python train.py --num_key_value_heads=6 --vocab_size=2048 --norm="rmsnorm" --norm_place="pre" --init="normal" --optimizer="soap_variant" --learning_rate=0.00616 --warmup_steps=200 --schedule="wsd" --decay_fraction=0.816 --decay_shape="linear" --doc_mask=true --train_tokens=378300000 --max_steps=2887
Each number is 500 + 40 x the weight over its row's rms, rounded and kept within 0 to 999. Layers, rows and columns count from 0. Numbers have three digits each. The size before them is the row's rms in percent of the matrix's.

# down: layer 7 MLP down (transposed), 768x192, rms 0.161, rows 644-712, columns 0-95
# up: layer 7 MLP up, 768x192, rms 0.166, rows 645-713, columns 0-95
down644 104:525528517479519396460522524423492490494521495571551494451505489546429494530497547549548560522383517484531481491552557468528539428524489491437522541467503495469495545495478478533544568555533510556530530449456481458500532436535498492511491473447533585434562463434516506488499518489485462456
up645 095:555554461586492490552564469566491469553535543532504490561474480513462537479514508429467564534515554432486447523517451527508512449436454488422550430514514495511527509475561525472473486477501518470566510560551447471536565490518589481452461514555437452517482467534479488504572506512495470445
down645 102:504520470484478462500500424601469473476414514530488568506485454494542540555515537512493567514456469537543484549504495545491459508515560419514527524416556515447452473461500533463552565524557534429448501438483530494502541515513426570493466449533569444514475476420495481497522529549500479560
up646 102:446498480462430535538483454537502523526497467550498524449506450493528527537501460496487459496439457495505590478526524450506491486522448421459452491525589451454423524585531533502565505541503496437436571480515467512490409511424534565494497471474496526492557464440488451527462491446517465492
down646 102:495473451503524516498509491477490483593549510529487543491556459478515534541510532458477481511459529530441534475478500526491530557473558512455522479572578514590485588461542455460557492457538479503457471540525562521454482493504499419505451496566499453443459442518623456487553456486423499450
up647 092:532515497454523418484460499476437470535600481513515477536496515475474498500506514594518485474436419441476457440496527456487492502463479523505580439518539516460517535539468541497479472474507488486474576504492447491451404489519520479507486474490496492524524450518559570507530475508603446514
down647 092:545462579472466528479506476505453522531473511524508478457452458504626452538548442431530451499550509520596544465500523490434492530508528484497535442514487454570471515509504510555453498500514494483441443504582502479532523511485454545462588474477498527536511492472457434456511486486471453447
up648 102:500502509478490590444514492564445529503579531451405492455515490538484530532520457510457499514521463519562460442539472510542465477406472468526479499426506503574508515500554387527511562516458507490492455503445437504509515477520503530524467492479451530441472435565594536618510439576472599469
down648 099:469495528516498567506535484505521459563510409556552513499568514476520458446488493466547457488526549493455452454516492452481499488524473482553491508489527536494496473500480523472477523473510456517503478481481506470512480532551557502554438458498532490471572494494527461471468460534378552494
up649 093:524492546461462593525506530482536497526496503496501466541529504517478531484465505545483480520596482505516519502452435488580421454527463573548485485503460489513495491525470447488540444489519534512464478582482505489531541494445544500544467442522436514482563484483490507502474487525527544522
down649 091:482557437555512493465468444503528526535465535475531490521517520479449492526536462558444483520549476551529515446509493492443554495539549520495451551501490525531529476533504562491492415466452501466563511538540586460427507546545421509516567543492410429515519509499492477427532451485532527472
up650 103:537500571497574503495521518464413456614400457503550562492443553467514512555506462504460440490491512464557559564514485485481541482496451469482480502506471499483572542521485545501491474486503407511487594452465509455482504525525464447440449506493524519461466540476475463464482460503440474494
down650 099:419487439534527497561516487545529569455465482411510536500514443475447399483512556501458462533521578535544440464491503459495470551485477586436498464529502512428543455501464506507536521423454483498521517450492504518513530493492520484487528576498420504498519484485473438512516511565474497537
up651 092:470494556493500583601538417543465552497463493510527455502518521573482476500523406572507511472517490583474561561432413548547520499433520563514524500575554507520510507558458492447522443585411504517546499468505459493550490495453523533462487510519567503492506434505522546512541461480535519521
down651 098:510532478487519498487475469504550483499441486566498537463409494511536492535516535493566472480451550441479430434546538420503547446499550453508482500508529521423556531490437501478453527474495497491533462554534477454536479499483529532573481526470472463528465423544482421483507571577508507592
up652 101:530570480545514586505511473452500440578527471496511437438542477500504482485460434536502489483487510507570513530475426608556486472571469556443503445426537522501470474515476494511482470512532499401473374556524499536527512458445517526481532521506457477485497474553491481464503539483531567462
down652 102:459563510465530440491515540447480580483495471485488545488447576459533598487538509485548512504519518479489515580484479503499526471396504473545510521534494451496510554492455467481495591453431465500458578442398514530495537542504519499488457549477483482511488494423459543515547467485469471495
up653 097:484565418481526560462426456464501525475527525521489491550526506515526513465542517590500513532528500442458538512564501478573460459400536537461559557510542552470461553530537476505496471475545496500528500475492479546538587530474486485508458487493538495456499523457465504560447515489466454449
down653 099:442442439457533519501508560388523498472522472509490588497455501471467553506429510464506528532469521475510535486474515476481562561503562450548409509463446538539475487460483525462553502455448515486501437440495429519493449545500506613529477511466519421451544515494522442519559499526473515490
up654 100:521551518518556469465522405556483490536484548492472522498498534535462445453490513499481503446556484459468529494537457500482509413456449516515505547503504505488453555497497518513453500529465452470476466506506507521398589492525487513520420532557469510444479481570441484521501513543439541469
down654 101:469461528485508556502534543503506498500532457516489481499558443513526501470543527517517472504476444493475486468473528488472536536482483514571416416529533507488523478528449549480446497514532478496508456566452575470540445525510482456507518496539510491471499524395483474483462496465484529472
up655 107:457559497487546467542392552528485555495530468485435492457422480478497448480463569543515452459471463495462492518549568420518474529465477432506462572523496521449540503549512532535457528530534447482529535541508535460499489537533499521509531486469571536526506495534549484517512463497509478481
down655 110:499410513426444586567520481465526529490518457531467506528485494501474503447518421453507447556459490494490453485491530578502392528483488520481491511500489580460552451436423518437509531538456518480530541480507506483491551526477464484503500490526535561472523542603477444461592520562536587471
up656 089:481452561539541483483454486480512463503459471515534463494468528448487550591460496496555472569509426546505482491529453511478448471456500487457501528424466503525510498529486513485471435462452581479432508584445453491488554472540504553464480500537439461496567546524461544422522443476464503466
down656 097:558503494579518505579500465511478452413493500491546510507491505489561519534526522472493506470435503485438452422487508547560526530364516546516516563510548554471496507499478503430577505467540542514540520557484520463484497545525485473446429540472479470512463531455498479527510578522505543553
up657 096:442516490479479498525528508617496502496509433525455491549413434488490479514557501485445581497558528442607482579518509517477511483461520490427521511465527485580455477533479436478588447543582536486540438458579449481460487520453499498526453495489492527494536473587511493508520584483512491471
down657 102:460475478579476489450463491501460559456499455439534488508527520482455518481421490510539451460517520451462548475494505449498522458466552446470443489543484482411498546529572471481510439507442510444491488560462421491505526508468503474451538527372438478444598477444452511483482473478554449477
up658 096:515603525506474515514485429503404479492474454533441543522458503507485547569512483484491425506496546511532443501492496515494549426476443542536564393448497548501412544520540582494519454574541453498488536514495416565482539510549452492558483478532483479386551466473540490445466513487574427457
down658 110:532575467493459468507426481476506477446497476532513514502511489516477443478517536537436512513469448459450420494438483474437505567502535451520561464574459443570506528522487512559569439482479513494450398538601513512512499473546427539590489408466497454503548530540492434487494478509522498536
up659 101:470512547490546469464477524517454494477541498512462499478481469534433456563504465522544492495494498449540525597551589429476474553468516491529559536513553462535488586507466522505460517481547541478387522499478491498490461465442491518460461565546554483480472531508507520504494517523526510496
down659 106:496499421458576495514475553447463504494471490454493496508587500522504541462476530556475548482496513510454534484535517466470453453530470549431503541488513480487501506504539546552577474480499514442482533525495544527528500600442471497458508424447521540526545600554537396560556524490495575444
up660 102:503515527555502517560467522527494510451436529518470403545510507518452450543507460414462510523529525416553512472439481542496509505480523452519544454504482437578582465529449487536518448480485508481543532511520529462440568503457547480453522501477472443565540509458475461470460493489521520510
down660 105:523500460589534508517540451566533527547485536486527463515469495479532542516603491500468524494495477496503511523486511488539552560544555509521459498458513542473416555507464582512505556534543465456487449444534433418464491462491537505535508499484481515527540463553443570558479503479468446469
up661 103:414527459585507472568471557508537493495480470499526481512470560431547482472534451464597479474513549564535475507500447505518496556483443490503519493490404481491534476526587545478476449501486458548502529469471499451466507565453514589507562470504478495462442554467453485478546485439472416516
down661 100:532549391510453476432486501465480494515468508552519455428490544517567471492554476493503529564612467486497454498426582521494476503544490540402521464493532520501485488538518495510559510477463470499473508425445482475542519450395485538491560502503508517439488474557437497468574485471451378544
up662 106:530564478539488553550473401516509456507503474458456514460497547533491522515553536535487498519472493450461559503500465548501414522403505527532506511541507511488484489563504420516518433519540451526547558516501466499433495542533446543506525486516487490571488473453488490506502482582574479529
down662 104:553529542465527427465499488554485521557479546504534454530472479454561489465485460460588471447510516517474407539473498464455545509427467452556458434494601540479551503403464493527525515509460497430536501527490506461501464452421531500478510488493534448446469485562501497560416521506498517507
up663 094:485513501475439559510461507513513531543469506498486514566430471499422470439539536418485573403525489516543531462518515451523494493556548483490420447481475518490585448473463524524554466568485437481546495475476498548462456473507516557497482475538565507492554519415488526461550498474442434515
down663 092:501494445574574468485540539525513559418459505506508466425575462486517580454455451576478486527534504548504432509507512514464529450485455496500582524483505482466519531488399555472498566494492527597510467456475441554539492552483472531450506469517510490523460473567547468491541415488584501486
up664 105:497507539489545494465536499451543530458490489486468535446469591481522457516496488560492436561476491474479517525463453492583550513525480521527476416495512564503506449504520564586535489553486470516523546519499529490478572542457553526477530477478519467471523548455483524514567514548540459529
down664 098:480508534544555541555479468461452462416526532531481425528515473538545518498502529486563484472442519537515451549481536564468457547430531495506540532454467470504473486560546522482505482479504504484525458567547587517508497522510471489478452549553538497501456475542526414523481524533500486496
up665 099:511564483491485460489541462523481530445497531519526446462485578457434549477459485516519507527512549416468577526562573503505606469458548497451463576559545522481559542487538461521520554473485492472496582492466451483532490530490489487532590555513455512552551521535571501490551482543476487609
down665 098:524536507538461487436486539532511511513512535489494486505473487541502510490552517503550464449502497499505490374522505520509474574466518481409451557465466467484415469537513511466420499506550460570519516509436578546513481550536521543528485522487527387401506517517529537544548492551505533473
up666 107:530516498554545530440512507545518458480443569469441570529543476491476476563517578526550479507520518592548503505484531430500471559514451461486511520546508478509560492453502508482499574532541508513514566483504543497480485545483521563451465526469517561544521529491518528528546516436549420494
down666 112:492521415573455539452452547503443487501454502503498468532527435558527454562470510439497459531551515529523564430477472548489500555479465504508476516531456500560522466455502510483507478499495471514536494457449442461541499443471490530451462517447524509478536521533547479461456537475466423576
up667 099:407553521547524498497548530518539503423480478435395458480522465461510563469542481489553492473516538457513512488628570521512529470469557491559501482524477495458515488516528473537471504507453477457493434562488505461417506462474512544551532497534477538545505526510524470425498463501550483486
down667 098:527485499411529513498533473482519518491517556490480519480522524432546489540425468519478543448462528509470562477470492474492482443524464515540563456561506559467531549466506441411447441537466492562551524512535487436488500481495487511481457574481439537537536535590483521513463466519517444444
up668 091:420475524437575521455503494598441508558447488479468488516506475469473554492505505471508540466537426541471529571485447443558457473409465384527417461494463467503613505531503518467529413502445427455506532494589455520549537561442533486463527499521468458484490481489524443500483483533473514492
down668 094:485499531548551505517514491483557516454534515449559494527568561439513477525515475591433476445523555519567475473509521582470497485461517484486558498495525497581494462532530508415509563469558459471511491497515490519502520548419493498519492411472526535472452430567471504530484551484478500428
up669 097:505468516520558519532491492447496475471507475545512515482515437587488512521538544444486479498574439564460499624498484454440493482453533568492553532447606505475460478517542479496516448532544447484407433502522421545522511529516465435446470507522467474505532508496562455450499508539442530536
down669 105:567451468537545456419456423543539467428521446481587560478539438512483423460457495561492484495507501500515514549509452483489496489565514477476464551494426433547530490486528509493423498473457489501471484475494500555466476526455535443512473506466450538469424492493525557479516520497524500550
up670 086:444514553516492451515556553568586560588480549481508551513447481484454560540486558507476498457490486452452500508467510483525525553597448510469431526491519488503502505551554466471539512460459496476488493478566516575437481518537512433556543471535499546478462501426478496509466494540583544448
down670 094:457507486615520479439458472534472506482454479466539467460489508544531516437500534485486481499517506513488519539526585492429512541482483503549471467549507532539552482519557482511517477553447506512490490436476521515578496552569490526474440464509442509511431549524532503491447438468481505560
up671 103:537514516455534520504510531501448559469570490543542497463465486457473562403456503520504453461555562469485468577422479444508527428460495478560485512519563460531504539450440478521538408505523504449498411482540485513520529494470556539502532505497469529516551498448487549515502408481430559440
down671 104:499464450498473515395482502380462460521462538484508507393562467557449500478542550506465472507482459475498513447466558449449468507509548543400501448475529462508506470542499471504533513481510522456470508506446592481505517450508462508443540623471555455441439494498528480460513549479561495545
up672 093:435496509497487547477443514492506505470510466447523540466500450502506527573429492511495468447471413524541556474533511499487482494554485493509483449459473515412529455525505486460469525500524486461539437586476469523453420443479470512480457469599533529535495499496545528402424477440465524572
down672 088:547473471451483570558538479482481451516576499528456490463527524484544494488504536492533464541521496507491465504557528540486465428477460500478463492488454466465545519436433496472460549504462526445509555515510600490485447555491494428472480474502457454470508545477464458500513509525531522461
up673 102:545484483579537527455475530497461498557507494435471477496474430550519532443476452441475531493473545466503425499509598517473479487490497449470511502504483531467441438491467458435485482484523473558469540495437462542450484507551506496509477505516476542484439528486515514510524477496486516486
down673 108:492442480466475514497485414537518451456505551426524486480496529508513442445507592467512539409479500528516447468497503548511479539536498577505455417522444536503473463490550480606507484551522484429482500515544533524496495438478568501531465490419490469445507529475579475523494530475578469571
up674 083:489504559487554508411484542491463464564515525487469462502558542509490457446418525532445556507520476516580541516591459469495494525448464486488490481548449490502489473500370521435466541548471527468470439529492485488442505520584490525472566461478444422499537500525503604489478556503478497444
down674 093:523484482470483592535451460485596529459513588508584523535511450494437466585550518494510521429485547537456485471487503485484506507486482557494505504465510565450505483516482489558501524486501444498533558443452446488528611466486580472468503514466446532492516528482516505531520512411556475462
up675 095:545436491475520432480463488539466514515521489532524520534473519437545371462478432484498517469411549500554528564561518524535484532473550523530474543413534496532436455552522492487460505532502455503515519523473462551476516524499553508467500564475491478598443546481515488519477515522455539447
down675 077:487494555464482541467510501474549483529473541524487506449461523462493586565451612483561468541556461535453530422459549515474497508469443503473509464474537489489513503497455508499527524464507521459511513516528371408456484466481491486568484425513553477431551529505546578427538488547535499478
up676 101:539478511554550476482494526482522491429557485463524536519552506514472552481525525452540482450502550547506476414486493463498520512550479453442445547495445486521532499521501503490505500557443481539420532454525508529537447508507499459552554549403419389535459470491512432509488444526464450526
down676 097:464429509489478487489488557440468532481510513534501497459530531453499388504406487457537494513545464468520511486514475501440465533495463471475486438513510490367473507527449502531547515435504465495548485519441490483540500387469508486480502535551575469495520468511438551480540559512493493511
up677 106:485463455525432558499481420552472538490400511521460547497515488541403602478427494434444454512574475495523514539464474544518485465481565553452512514501475493489477501501599550448466480554503476435460482496562452525488471494445428507436458410479491503452543506501554501526501513469498447545
down677 102:459485518457523482487534575497508491568477527527540467527453523514513447515482504548535396449452509509482534420526466540495486464482532490512548460536481487562526461529469518469452547476435544490580562532479505529524530539459510544535455534565581466533477432480502513511500433482476549535
up678 088:505476523455406487457507528460466483497571450451529528497504475577535543518483443534486448569508541482574494530515517558559491593428565546497507438544453502508536511531467435529559509442546534514432552547493436465500535463450508523505469492470497534504477520568467465581475456495494483511
down678 086:545406493548504486511421559470489528505501592464514534410456470530529507505520459493539465537489482526507488445474472456414525476442453407540414480509552419529541455506462512473484559514492479493546503483483524588498482508520469569443566505505527569533500584456516564468486542521507499426
up679 086:542495474521487533576511468541472557508520556474505514529532546506479528513482546478473455521434509503560584486460622465567548484516538436515544463468462514466469432473459468589511504543417525452565452503510499511439506521576470462521523517472502587478471511479503467554545479518474516576
down679 083:457489537564538526509464497543517492469486489527446518549489408431462533490480458517529508490444486490495484476467416480506500477568504488524459552442594463530488557527553536545472535474458459550491488452493479503467437458530534543495565407489484535535432520595462531546446528510449549491
up680 097:485546470506555458456516478483489493487528537534532470480516500458525446512524448519459594548549466478528483572439499479511466447475557519509547481424459510508513479518521551491402445511522517517555549521463455526506498457445391517470498507484547484523491484546548487642523502528510513487
down680 093:528392538462541480517517529509535533516528523526488547521553481513465559450483497492553482484403540516497462482575532527480529507526486489468519466473521534520444460494570471493472483448426459480530486495552485558508483460464537454487484487522553489448481550531618388503504431494454522459
up681 092:577513497507459479536465491454484531531501493509512507515440515476483467592486464501490435490554495397476534519554471449467462534555473530502503444483518472520422492447496520524532514546471522532524543523540470524462471456443481461408487485529508481495547567503514428497538451515467423466
down681 099:459456500502473500587519514536542528519525481539519462520567477529523458536509533504527541544481586521446519496468489530505628423549539457544423499505476531528546489543535466475475482496555448438520443475485494449536548515454495483512471493526453506531574486480486446589493552463430561499
up682 105:510486515485497540494520573485496522550480565522469522495431559559576522504561495514575511550505490491481563520497450441488534509494472482532485471491561504500531502493506596496444511508473452560586498472556533457566495451448516472522504546493520491543508469481508540480483464521555504578
down682 108:401428453485493437512469515458480427527497487451547500456543525502489524498499439483529530551489420544475512458500521582468493580450482526583495582515422481554525454463494553549500422486467512438489512553472436477477456493485529525417509522461495499444501492489493548432497465486527480530
up683 108:465461548483488506546465509489504403573583453556535470560479457586466560525501445554524436569488508455531531547501503473449426525449534481453503471557577513441418460526503543509542495473493499512482560448482495440482501495548560530485526473466469516445481501520436523472536502510489521399
down683 113:527532480517623487536456449460463491486510521453535478473596517573495531479463467555497447423595473438485526484533476514562512464561574494422459494459515488578559496492574471503539463453506533537514478480526488469528487508490524523575521481487466461490541526497472433570483502516514517526
up684 109:487450508453474465521479541539500500497464473459565505578450464491502583476479479549414596531477540468502440513489497497606517484476547490503468525573490441562508539523527592510490479530511481531487549509499537489536502475544476543409453582505517510545566464447454494531481493568455571500
down684 106:478493515549543517456526503559587467484467522520505459426521472411539430556492490415485481529589436554498495506582506540461539540476463489488556476541469487521477492528533462489414525513535450430496552545494508459466509451523581488531504419506412469441538489551548549545523509435518529495
up685 095:560445495528444489526531488537531466546522429467460517613439564490518541459568487547483481508451449578467502505453488541508509546434476485544488532499462502509470495491448520585510445534552545558524536421492466538467461561493496455542514519553512504517431495457520545471465449511575492471
down685 092:511491482516539442522546517544545514532434483495466540501532533554514534497538534466447502527451501472553405463470503451494517500465462551506567515470527536471462585535487567545484478501486510446475475477478496497488546527505528468469431534487506489553541570562531531462526521530469499561
up686 102:497534533482491407488559507490461439504571515468538555518441525466447551467438502523539580461510517490447503436545460557549528412506465487497496497570438513456507475445540524521506456541505483489480546526509534514544474459470487501497516538511544536540504562464455557460427495504610472474
down686 092:516517481496489527549507476517537477501517449590475486518624471491492446588480525517476553438508475484575507477466485454455503587522574529510487562394473513551500439496501534515505574487420532494431523521415499442498515563491555484457457489550525558479493552491543492529574546469461455437
up687 102:478525564463511538574503468518511543536447523460530512497547574495537428510492513499453524534477397565474469525454534423487458485463457531499514538509520479545444449484484533533525488484475554390499552544517491425521534540497493530503533572556443528524529478463441451552493452479487520430
down687 108:510519483490492486471524513539465473520502419508497526489506604487514464564527482507490488480474501494527592490507449493431456500524459492580414517484461486489475497476436552578521559456455503472450490497425493440533540443508475460510549456472471562566483539430444495414478556485532488485
up688 115:522556448470462556500417513449465485495466473461445518504490504440499517515607503547533513517429474556478516436454516472525492522529507444465562555438450521482501488563504469477551493475451508468511474511489543462509492480515443508490520557491501454517564537492510481429531491541485461437
down688 114:518497527480475458608492504525501486614506540503453497419495482479545451575551586519537570581540528487513480453468512459446533565536481447411540532527488431519504509449470490447546455451546449491452512501476526534509496456482456545475441525520549499507469414475535468472468508529448482484
up689 097:504475515516486585503513447483551449473462471443518447458489541464426482531468433541545455502571492452497510491503559447521527479496510602534549521542507473559454418490570559496438453509524516504466488420490514476474471461532559516456506528494502496480523531496476437455401551488518475465
down689 096:515540513499515501501478466520538547501491499508468507474448528570595493425538483499532504580534506516426451453412476512388564491485481477474469491539502533458488469543536443450489547437471424545495518516451536543494489529477410509495470485593505515474532569554493474572526511508504524503
up690 110:495602551526434478391497499453472513554527484541523495503452511424438450471462541515451497530455534525495477525598493543474479469456472428480470514534550524496541519461530526496428509437503436507539504499469482581503467461518486460538497527493523501479429493528512498475405459447520450518
down690 103:488519521555473516541545536494442590450465495502552527466473482527473455489540509497567484537582430540482444492554440438559524573567492443501511464450488467461485515532446519570496495474462529533514507523554491488461501514521514462539431512519477490452503472423488475491415501590498491545
up691 097:571462503507473490517428516497561524550452482567509467559447487467521518531555408476554509477557538470500560509442482471464476513511468512475467452517572441494522498554460542506435466500544486489406615429491464475436529506507461496466493487555493489506505527447455537394546478597482518516
down691 096:606510504438468499498470432553527470497474488509496497524518468533456542417467510494475557503479421529493505488475506547473502479477496570468562487471550613543509495545461472561522583469468543500480506538464494528443446552535475442601469525470463518558535556546468465551515537593464516523
up692 088:551452551504469535502621558541462480547553493522384451472533495441537515447522465436497469506534418519458519475439568481501492477458463512516477454487490507509520449481519467522545466553523523490467503462494563440491457510527544490448461476454513500445498511530531462478480500557545495496
down692 085:540491532519591518401480473506546533423454504503531468533461514439518504500489469572470511436519488507481479410517468451511537502546503520465544444518518479475528589544548455502399489496506462506498573504584467468448501510440463517509466469491480469534441545506510500583483504502521530524
up693 089:523541439468526576514534524528567417530477537516492486426531549497516505519481482528525503442508543511571546512507451459504473473581461442488538529529543430475471511490528610478476493397477545485529524574501488479443493513439529519462488549501451484445530514486408527494434588452497523453
down693 088:456534541510567538448454460449473541488503530499566468501403510522459593465613473437474500561495461521505521502502598512451518440542506489534528479526479487538508530568439499475555484528532412493552472470510497485525480489539418503485513468459495483578423480479484534506525481531422499492
up694 106:411508545523486561539512482564475505489491490525576501506564458484510513509525491449516508539475473486514491519501453520496460468509562552481455536490586514469404478497528508486550413499501537507493522491478545556522533549445506466551514510581532486508506535491513529569535522567471531461
down694 104:520480498438498500401529499453601499449516490600451528488549555541494483499466468450466510523536508503476522482520540468506539504548555520446552474422424493549513472531491540493473485434442492568490519455488497536461501499527506437537495576509500482470384502562511453454474472499445444551
up695 106:465547469474553470489497562408438445460548480540538536507501517456480532507540465467498598461511533425589598513468516517517455516512478454512477541514514474547516475441536523513534483488510518432513503428470512482537466563451475540526502474536516510568530514493470476465466536436495508548
down695 099:544562505509489560470487514501482624457530438487554527472493522491504534392550528484574487509406556399515504446548589492488475528603494462489532418492469521477527530521473472497515529468539505562514503493598466475484528464515479490560502481462554519501541589480488543486476557489532548494
up696 099:450545512507525568487457574498542533511475546502432500442492524471453444536467432528491526465494499422515537505478466520526522553523471513531535486596550475458466469526470503586548461481482481527508488484479446571509519501530519527477519501532501515486489399498452460545543447502490517480
down696 103:493530494551465514549493514558463488493567487480502503540529547514493531513554462510480512517501521497478465526570480492512441550579508497487500466507464464529472531436476467505446459508516478504538492537525519503501503483563483502511469454463564490455494444508526493496524529501537517510
up697 094:498463517516526558383526503478486401485479489544536483488563514481543422526502464539556508489449506513529569481529503486495400427505435466494524498491536447463497432452450581537473488519495515511522566554491584495529511507444512477528498567549495524438486515493463492437499575535524509499
down697 091:539534494463502455539546531521449481416442482520443580498491476540483476447439487502455502463470511488456491509454473424547551521486544517449501463497526540488458502509557482526432569477502430505483419432478515513561464533576459493515529399486537483552512534501605530508515477423507559541
up698 109:486497466476498510481485485497556446538569419525520450499529472492531467523535469486503527513487503510531417551516445467506533460515518539493593544518461468457496477472456515500505449478506459506566521540469430505534580505512508502516436476502502545459491511515411449478499546489537450415
down698 105:544446534533506537582502442552541490448498524529460585456530510503539525504506441514445563516548491509456516535463517542541525517482497488501464526525513474466481548523503452475514447512484564530459462461570524438480467498482458483481509494587456468559537530518474553489448503517536454535
up699 110:504479542529526498528484559480458571444502500526504434540486544471495506486542459430494472479506436459542543487477481539566470502578523544571465499430485531518501525479430484396567454519557480490538559540497537538493516529469528505586530551516474522535547524418505507510563539451507427539
down699 108:421511546550534469567501516525545506467503499476493455460469499533513501602494569433509452501519483465484429479507528481510481533510526534481464488398470497596527433468466489526548536519502494485530468500514507490522538539425487506459486494470541493559510489465496561456551479528472496493
up700 087:460547491569429461524443524536524509452501557534521521500492487572476447484511485488503477499526517465510480518607480550523401543509454540503487516423449537486464572527454538483516448467496526475582443505453438522477495503499550497517471462489512403499473453500521457493461521523520487477
down700 092:549542543551549484512489476527500524508537520491479549501521519531468495513480445405473555527506410549463539521483461469500563486467469586478491523475533482537481517520485496546433570517567534481454582427514518442554486537549439524457544466487424579516498542512467541525502480431528418478
up701 108:476534527436547549557476458490537492545515484507496496514519485445496491557425556512512551562535446468431427506485479481444518517500495492499531477460437494419486540472532541455476477511613571508488484512503499483507613471438544388496554448586512535484521477481575558455545488477468510491
down701 106:518517466551392497501468569418425419532476567518439509501460491509516423596482502478479431494474487521561439509517459496612452561461534470517486516535512483563474476533501499573517471575493446525464431460466493522456438492489531475524483495505508484521478444451535420535517396520487501447
up702 107:478527447510458490471492468505501561512518437506489500489472512408474530537487451536486530469473476477478589417501438427513536526490507427495465480584481456494481519539514467487484526544496522412493458416543454545497516529493487520521474451608495451597482511453529530542593489476510589503
down702 104:526517465527541474559509484562494556578434563493427481442535484558549539509515477549521488506520525506483512539427525525513473517535496393434443542517494531564544475495528479462508439540463490490510478445468537462563474517526444517503442501432623534514450507494506504504481470548508464463
up703 103:464509581425413506504469571490524531473458513513443588475536464558533586432565516441517529413465503538529575430469502544566466472501547471451500475546473523475503558553538512466484472440512455502470526475405434486439478485536482541576542519476581499558504481512429521455514455487494514516
down703 116:520449532492494577536455584533449532500461524442546507435490523540474489452469476532499518558519558529523504418556532522531520467546559532458519481521473522505549488514501510441520552449545525515519471498456530527491479528398506533484548523544565518492457563487547513474639480485434506536
up704 102:547520513487474562467486504437471545515462451517468557531466538476558506468558529497511536487465454527504444518496534510451512469478414485461562476521459433499478520463497529472505534517504493519513540514569516487462492531539495444563434574518525532490459525533496514531465493438419408422
down704 096:399443488558417536598548547549528455540467511523473529474551511469513457539478502575481493421521456419461521527534511497532486508533504510530503562496478518492488534472582463500481461496479459534501523539480486484513489548567517508546513455504507564500494593551473499532471528473472506493
up705 104:489529458556534514419481516490470513558622492501516499547488436502521516487454446471510505531479524532494520484525510489479428526520587502495444487428480408518436509542468450467492508465415506514468436550448475523487490554495436470443501472509495550536550533409518512480531569533508413514
down705 090:471508539430446458540504531514537465410393404471484504456497508459491471486516488542529465482496521467505483476470473501502500444457442515478472552538473539559530505428479542493522478506538534552545561453529445484495502458469561490500498486494533474485460491544437500497512538525469571469
up706 101:487425510534484496507485513482524549468519456511518586494477535505509456553633472427409429480495475521482507583491430612550488507477545495534540545419569523489520533470496403529445401467517526547470448530476423541511485538570556478489549473456466489477577581543466469460523521542486470471
down706 098:475505514468529522521534558518509505474443536538494584501466566448490594523530544461528526519435509479429413495468501502497543464534476509551526447454559548563549445488478501488515546513505513455498493497572482549543488561450482506442463455456481521474536550521438573501448468467531497568
up707 094:537512478478501521474442484461457477574459484505489416481526515450496485506468425479413437527547501453463560556450424559544454476549507490529484462468540544480435464542531531531485391518479500466512411500496511507556508518452529490504487462510527447498506539517496510536509517495474443511
down707 102:511520491409441494497472418497562470563436520423522476526482507497433486474454490491390574475464441464522498454488540518450475450455563442488449510500536498530516458456438570428523475479523492469488484456518512490465479544532453462544497492528547533555437476487505525499543579433455507514
up708 096:521479494566508472517485529500530529536513455489513509473564468470470533551461429505494466513536448518540503426470423547547507510503498501488501492478473518432537454469499520429484400486475500532488487602454510558502572610488556527527581480541479545486560485420519539518497490543451565503
down708 092:516549491507474535462501489481504514448482521500454490524507534466475551458516508560578486521542516478465470472492532501596501529485458527501456461465500458505472436506542440475511468487487398423571526527463498483570452489433497434529491454530472499476543566604571427553512503533578528504
up709 111:572468466480516465462484551499546486455488469489610545561513534567547494479623512430528549439518528452498449540492549513424514475490554490473520558521509466529514508493590468458477475438485483430539458488498542455532473490526515440476474477509527472486495506482521476557500515530439476495
down709 110:514440524485486469514520480503525396521499485531575431522458515499567466512547464523466500480559523481519537601502510444466525515451447508535538467537464543502464503515517446554465498495489475453458559516489467514496554448475518537460479573512421520537501514538467536549539538497504526533
up710 099:471566472548505515570445530445530485496550456419504501444428456487514527476497428485466528520462486478517514505499507571433500507470516467460459533503475471507529487550544539444546564493481545446559448511531502504436483514479536507491497538490401508449454482553538498524484515521493493558
down710 105:447479535542503515496489478483498541464549448419488422462477475528513529439440472463528462555530416508463455577528535506501470517541491490525470470425502516518524494510538525538488502532482428421491477488514531439497456498535465528486540593458463449489535513397464425459544490512504519545
up711 100:492463476456491467435528482490480540588554598452492554526456508431466441499486527511424573459483505482481524582529522503482487435506524555500516550467494486528555497527478500523548494483507427508476545520511521426481483552544541481559471449470410387516437482470447530549552512540496517448
down711 096:509481510571424523578479507458469523544544513486459560486511501482517553490475480462486450492516520469507466415491559497507537528456488517491469469557465566505522476474474542516450495434463492447545503539566423485533484546594457503512431515518480545464563498578565466530442534525502482525
up712 101:460609533539563502509445448488558497545515466533500576533412515496541469524489449490525498489477431446527444555536473456514528510458505417526550543518457520509486501503524499542436473519462560413510511466456538503493522482538507480503541450558527506481550532519480494501463473514461504512
down712 105:555447517490504553556561579532478554498493479398481536495478469516499441435541524540529521492496448518453538444471504473518480531516453588461484585506487471453505461457557455477485528439512562542425522472435499547486443501466527534578499497567552549524512496580518546460496466485521526410
up713 105:453471520497505531481523503572475559472562428526464488498484482545463561527508453564570526530445482486500516425510522455486543520479486468433503531555509495523475449497497502571549470525453523546449611527501578493534515575527482474549499534520489512454524476450497514512446476510555554512